python train.py --hidden_size=192 --num_attention_heads=6 --hidden_act="gelu" --bias="none" --init_std_down=0.00637 --decay_fraction=0.488 --doc_mask=true --max_steps=5777
Each number is 50 + 15 x the weight over its row's rms, rounded and kept within 0 to 99. Layers, rows and columns count from 0. The size before them is the row's rms in percent of the matrix's.

# down: layer 4 MLP down (transposed), 768x192, rms 0.245, rows 538-546, columns 0-191
# up: layer 4 MLP up, 768x192, rms 0.184, rows 539-546, columns 0-191
down538 109:29 39 76 34 47 61 50 59 66 41 50 49 21 61 41 30 27 48 36 50 58 36 33 76 53 56 44 47 28 64 64 64 58 49 55 13 55 42 52 40 74 60 52 50 37 55 39 89 55 60 56 54 62 49 33 82 32 49 51 34 52 59 40 74 62 58 76 23 30 46 57 56 46 41 72 53 67 51 29 41 51 38 77 57 64 31 45 61 63 59 64 55 49 48 55 19 69 39 58 53 38 69 35 55 50 67 50 39 35 42 24 68 54 41 58 25 26 43 55 60 67 45 51 40 42 61 36 49 65 54 43 78 21 41 49 57 46 67 59 51 67 57 53 66 38 82 45 53 23 34 34 43 39 42 56 36 74 58 44 47 37 70 20 46 55 53 60 13 49 60 64 47 67 20 54 42 00 29 73 62 35 39 85 45 31 66 39 37 46 36 43 56
up539 095:78 51 60 81 50 44 47 30 72 51 55 60 61 67 66 53 31 65 77 61 51 67 20 35 56 58 38 32 69 64 43 71 50 55 54 17 36 26 55 58 87 62 42 74 26 32 44 69 52 41 70 43 53 47 48 49 71 35 36 17 60 50 77 78 46 65 54 40 48 53 45 61 78 34 27 60 43 20 54 48 58 40 47 47 34 46 70 59 73 52 30 36 43 52 63 45 50 58 48 75 49 61 59 69 76 54 46 57 44 57 35 48 36 42 48 66 33 50 24 45 54 81 67 59 66 60 54 68 25 64 42 62 35 52 47 50 47 47 46 58 65 60 30 41 48 30 24 56 58 17 48 50 39 56 21 75 56 43 70 58 65 35 60 61 46 43 34 22 43 65 45 42 51 45 48 26 20 55 34 73 62 53 48 12 26 50 67 37 33 53 55 32
down539 101:72 79 38 80 61 38 52 21 34 42 61 53 52 89 68 54 53 36 62 36 51 55 68 29 51 82 53 39 31 25 54 54 42 64 38 38 41 26 72 50 54 71 23 52 64 59 46 44 61 70 62 42 48 59 20 52 51 59 46 42 32 49 66 76 50 42 69 54 44 81 35 39 64 55 46 16 53 45 49 44 62 61 43 49 36 33 67 52 51 30 47 35 49 55 63 60 47 51 49 52 33 49 76 42 58 59 50 48 42 71 70 22 56 44 36 57 37 74 47 31 49 27 67 63 50 50 54 72 42 50 59 61 59 24 21 23 34 54 52 69 61 69 37 62 54 45 41 35 77 42 62 31 41 24 31 45 44 34 53 47 39 56 30 39 72 41 70 57 41 45 43 39 23 47 58 59 50 34 28 76 54 77 21 52 59 69 92 36 48 56 82 52
up540 098:51 37 38 71 60 65 48 38 46 62 54 36 27 43 48 44 63 66 59 34 72 46 71 66 51 74 58 57 66 51 41 45 43 38 57 34 63 47 45 68 41 44 62 54 37 53 36 52 61 56 44 36 49 74 66 42 49 65 49 57 49 67 47 43 59 58 66 43 49 27 56 62 50 49 61 29 23 35 53 52 81 62 61 41 73 52 72 16 42 32 22 59 67 36 47 67 67 48 59 45 62 65 17 53 63 76 73 33 25 44 49 40 63 45 43 67 43 59 65 39 35 49 41 66 36 27 40 49 43 50 71 34 37 48 51 61 38 60 29 72 66 49 31 48 10 53 45 40 67 39 27 48 56 54 42 50 37 00 52 21 76 37 40 50 38 41 58 71 35 35 71 43 54 54 65 70 40 72 10 65 10 51 52 84 63 36 79 58 66 51 66 54
down540 097:54 31 34 36 63 40 33 24 53 51 41 49 49 68 44 84 47 31 74 55 39 40 32 23 60 57 39 38 47 58 80 69 78 45 73 38 59 51 28 28 49 45 64 51 48 59 43 52 47 53 60 73 25 43 66 43 49 32 33 54 35 52 48 29 52 35 48 43 45 80 58 65 42 27 27 62 53 67 47 33 55 46 53 51 44 63 66 36 84 41 73 66 70 65 41 59 52 20 67 48 82 34 33 76 30 53 65 50 45 53 31 48 57 32 65 55 20 12 41 45 50 59 66 43 30 35 46 49 53 57 44 65 66 77 51 43 64 48 41 76 66 50 27 51 47 42 41 42 28 57 51 27 77 50 43 28 45 65 32 38 51 48 41 23 44 80 46 52 28 51 42 65 38 49 63 57 33 49 39 37 48 35 52 91 12 33 43 52 61 63 70 45
up541 087:34 46 32 37 39 44 44 69 24 52 57 63 70 50 32 65 53 58 62 50 75 47 34 32 24 43 42 70 61 48 36 29 42 68 45 70 61 59 42 31 54 65 52 58 75 51 51 69 50 21 63 23 37 74 67 55 47 24 56 47 59 64 65 49 90 60 50 56 36 44 62 50 57 42 74 10 76 40 50 52 65 32 56 69 47 63 50 56 51 23 39 53 63 81 64 73 43 39 74 31 57 82 64 42 59 20 50 55 53 50 44 48 70 50 48 59 55 49 47 70 53 39 56 54 57 46 47 32 36 60 25 47 56 37 39 54 54 24 49 45 53 71 54 43 39 54 33 78 32 75 58 49 48 25 61 51 58 29 72 32 43 56 62 64 25 70 83 77 45 97 47 46 31 58 54 50 49 50 37 59 55 27 30 77 35 36 58 31 48 59 60 60
down541 094:31 72 69 79 40 42 61 48 18 28 63 40 51 33 81 60 64 60 37 48 66 61 52 51 80 52 48 44 49 76 56 43 43 69 40 37 52 66 59 62 20 51 36 96 67 57 61 40 43 62 61 64 33 46 42 25 52 42 18 38 49 41 57 69 50 42 40 49 58 48 55 50 46 37 49 27 37 71 58 54 27 41 48 48 66 91 63 27 71 52 71 63 31 66 42 34 56 63 38 35 55 58 54 74 32 63 47 54 61 35 50 34 54 28 54 41 39 60 49 69 58 41 62 48 22 34 48 70 41 53 54 58 60 49 39 48 68 65 49 49 50 56 45 15 66 70 45 49 26 42 36 82 33 61 62 38 56 33 26 46 64 34 67 57 48 53 45 54 62 41 62 59 41 59 61 34 52 44 60 50 48 69 31 50 75 46 39 44 24 99 40 20
up542 113:42 73 65 29 40 52 49 24 33 56 25 50 34 58 46 39 71 28 41 65 38 63 37 48 60 54 34 34 76 36 36 75 73 51 58 73 65 72 32 44 24 57 21 52 55 80 50 62 68 59 38 38 28 63 49 73 78 26 49 55 69 38 42 50 91 55 59 47 84 06 52 44 45 53 51 15 57 35 57 49 56 40 52 84 45 56 35 62 55 47 54 73 52 60 45 66 67 53 76 29 47 70 41 45 56 57 60 73 34 46 44 43 50 31 40 45 59 41 22 46 63 36 76 18 33 71 59 52 41 51 33 49 47 36 54 42 54 42 50 59 56 55 46 34 55 43 60 40 60 56 44 38 49 64 55 34 50 43 60 68 28 61 61 49 35 13 67 70 29 37 46 51 37 33 74 68 40 38 34 50 32 58 42 63 37 62 67 63 64 39 55 31
down542 109:49 40 54 40 33 39 47 68 35 65 61 48 78 59 58 49 50 58 58 50 46 59 52 58 56 71 42 59 58 24 69 59 51 59 40 41 48 67 39 39 28 26 55 65 44 32 31 48 09 64 42 44 54 68 38 65 23 51 20 35 44 32 50 55 51 64 32 34 40 43 53 41 39 49 59 69 23 56 33 48 63 33 48 33 57 28 44 69 63 65 73 35 55 57 40 71 58 49 60 58 29 37 57 42 46 78 40 64 58 51 57 13 55 25 56 37 31 25 62 79 31 49 39 74 28 46 59 70 72 70 49 49 70 33 49 77 29 47 44 26 50 36 66 34 63 50 36 36 43 35 79 70 62 73 25 34 16 39 47 35 37 68 24 43 44 40 75 59 28 37 68 58 66 50 70 37 35 61 55 45 58 65 62 64 50 32 21 57 62 70 38 64
up543 097:78 41 36 45 35 52 35 55 69 33 50 46 45 47 27 63 52 85 69 52 72 54 26 49 56 52 23 53 45 44 63 56 49 58 38 46 68 38 46 80 48 27 29 59 42 37 40 62 43 56 27 63 58 40 47 50 51 46 36 41 67 58 41 31 29 44 42 69 41 32 48 51 64 54 32 52 38 33 34 73 35 50 25 48 52 44 80 61 45 54 59 74 30 28 28 59 57 34 64 45 46 51 27 72 58 57 50 43 41 29 65 68 58 78 66 51 39 84 42 62 66 34 13 48 44 50 48 47 62 49 05 68 39 41 51 61 37 67 39 55 60 39 49 30 68 51 78 71 60 55 48 44 06 47 41 44 45 32 39 38 62 47 56 44 40 71 68 58 46 48 59 67 43 61 40 55 63 29 19 44 52 28 68 51 39 73 60 79 69 48 71 07
down543 097:57 54 48 46 58 38 47 23 67 34 64 66 39 49 61 38 32 64 35 58 30 49 59 30 51 55 50 66 32 57 55 42 70 31 22 60 54 55 42 50 41 57 64 33 56 40 37 40 62 67 53 48 40 36 67 47 83 61 79 44 70 86 36 33 64 48 06 56 50 46 57 54 21 26 47 39 55 41 51 19 68 73 44 50 38 37 37 24 28 33 54 70 59 68 54 47 44 52 46 47 33 76 22 29 49 60 50 42 84 57 48 48 71 44 46 25 70 50 44 49 46 59 69 28 52 73 21 48 50 55 56 72 40 50 43 69 44 61 40 43 41 37 59 34 67 50 40 55 35 73 45 56 41 20 96 52 23 74 56 50 42 69 32 64 47 40 70 71 76 24 67 60 67 57 58 49 49 26 58 42 45 69 38 54 27 56 56 58 72 57 65 59
up544 105:38 39 47 40 49 79 26 30 24 45 49 50 49 65 40 68 26 40 47 55 52 36 54 39 59 85 44 54 56 63 61 48 50 50 43 20 38 60 56 54 30 43 49 60 58 55 50 53 20 57 42 60 70 31 48 27 57 48 46 16 57 38 38 40 43 63 64 59 68 59 45 65 36 53 27 61 51 42 46 69 71 63 99 50 54 50 42 48 28 67 47 39 68 53 49 24 56 17 55 06 48 68 26 75 21 26 61 60 49 70 73 42 16 50 53 55 64 52 69 65 43 66 47 33 71 63 56 57 34 44 60 42 43 39 65 84 64 85 37 34 54 44 39 42 56 30 59 54 29 41 61 61 63 50 59 42 37 59 57 38 65 38 65 46 56 25 55 50 39 27 45 22 43 73 33 57 69 54 40 49 51 66 28 47 43 62 26 70 66 67 46 58
down544 108:58 22 23 13 58 15 68 66 48 47 52 74 53 50 43 48 52 62 76 37 45 35 49 68 66 49 69 25 63 38 64 36 62 62 44 51 65 64 77 48 26 83 49 56 39 48 69 58 90 56 49 62 65 70 64 57 53 42 66 69 53 51 30 56 47 74 34 73 65 58 61 43 50 61 67 64 58 47 58 39 48 56 45 59 49 56 43 37 34 68 51 49 41 29 63 70 39 30 54 59 63 29 29 39 57 54 54 33 39 29 40 25 23 65 46 39 76 65 49 36 69 52 37 35 17 48 53 26 72 26 30 30 44 68 48 33 60 38 63 49 28 49 51 37 68 56 55 48 52 31 70 54 51 63 62 50 30 46 53 77 56 32 64 38 33 50 40 71 54 18 46 78 38 53 50 31 58 66 64 63 30 34 22 60 57 61 58 45 36 54 56 19
up545 101:59 83 51 40 38 64 42 65 62 55 70 46 72 70 81 67 35 35 41 53 44 62 50 47 27 54 33 12 66 33 20 60 72 50 36 41 49 45 46 46 25 29 61 24 40 42 43 71 39 59 51 67 54 46 55 62 45 47 44 68 43 59 64 41 55 57 56 52 43 87 28 50 56 43 81 40 38 57 55 37 51 51 53 36 48 49 34 44 52 49 64 43 43 42 66 63 56 28 39 36 34 52 62 65 37 55 19 39 67 81 58 33 45 43 32 38 20 64 49 36 41 46 51 26 57 52 52 50 18 57 19 63 62 47 28 28 47 32 29 73 78 70 65 44 40 37 15 72 62 35 37 73 20 58 37 63 35 42 51 37 54 48 50 52 58 58 35 45 56 47 42 46 75 27 47 58 45 39 46 59 42 91 58 55 87 49 81 40 47 53 70 60
down545 100:14 51 59 75 44 53 65 77 62 71 72 79 56 46 55 23 66 73 56 60 53 65 51 41 71 66 66 82 59 58 51 47 66 62 66 41 51 55 33 34 58 43 57 70 93 70 32 52 65 23 62 51 42 42 66 61 57 62 33 29 64 68 12 62 54 50 59 26 41 44 57 52 36 50 39 38 60 76 28 61 62 68 53 51 41 45 56 67 55 62 67 42 21 52 14 62 67 57 49 66 58 54 40 49 64 46 42 50 35 49 35 47 60 52 58 67 48 69 45 51 62 21 54 39 12 37 49 50 63 34 36 47 65 47 67 78 45 53 53 44 40 59 20 64 67 50 57 52 40 75 58 43 24 43 59 38 71 45 39 68 25 43 19 29 42 49 50 24 26 48 68 48 48 64 65 33 42 58 48 59 37 35 61 65 41 75 33 30 59 36 65 49
up546 094:34 61 88 61 81 20 49 80 45 70 49 47 63 59 51 54 35 63 60 52 27 66 48 33 59 51 35 46 32 35 46 64 61 58 51 57 58 38 37 46 63 47 48 71 42 64 67 62 27 36 43 45 32 44 03 64 39 50 52 31 53 56 38 22 64 69 72 54 75 55 48 25 51 45 55 46 44 69 52 75 43 51 48 54 39 49 16 70 64 43 54 27 47 23 39 58 44 58 43 36 43 43 58 39 51 43 34 65 34 66 66 27 32 46 26 39 37 43 36 30 56 46 87 32 30 21 59 53 49 44 70 44 56 42 68 54 37 49 77 56 59 39 38 30 37 44 43 27 53 70 49 48 71 08 68 51 29 59 49 54 44 67 44 59 57 58 22 48 27 31 59 70 73 60 60 54 64 18 53 58 68 62 66 66 55 36 44 35 39 56 28 67
down546 089:53 61 44 35 66 69 45 33 39 49 47 46 33 66 31 64 74 62 73 70 55 38 44 31 67 52 79 57 47 46 30 42 61 61 55 24 44 70 48 41 36 22 43 51 54 58 54 71 45 76 48 46 57 45 54 62 67 56 46 56 57 51 14 49 21 47 48 50 67 40 09 73 27 49 62 79 63 58 35 70 60 18 48 47 54 49 62 27 30 59 50 52 62 47 52 63 61 41 52 36 70 46 61 73 28 66 69 65 45 60 54 61 25 46 45 60 02 66 78 51 53 63 49 44 82 40 46 45 33 44 36 55 22 54 35 66 48 50 39 51 39 50 70 59 55 42 57 56 61 41 40 66 29 61 57 25 48 41 25 38 38 45 44 48 26 72 74 33 61 60 68 33 27 44 42 39 32 42 59 60 40 82 85 23 46 36 70 44 61 35 61 42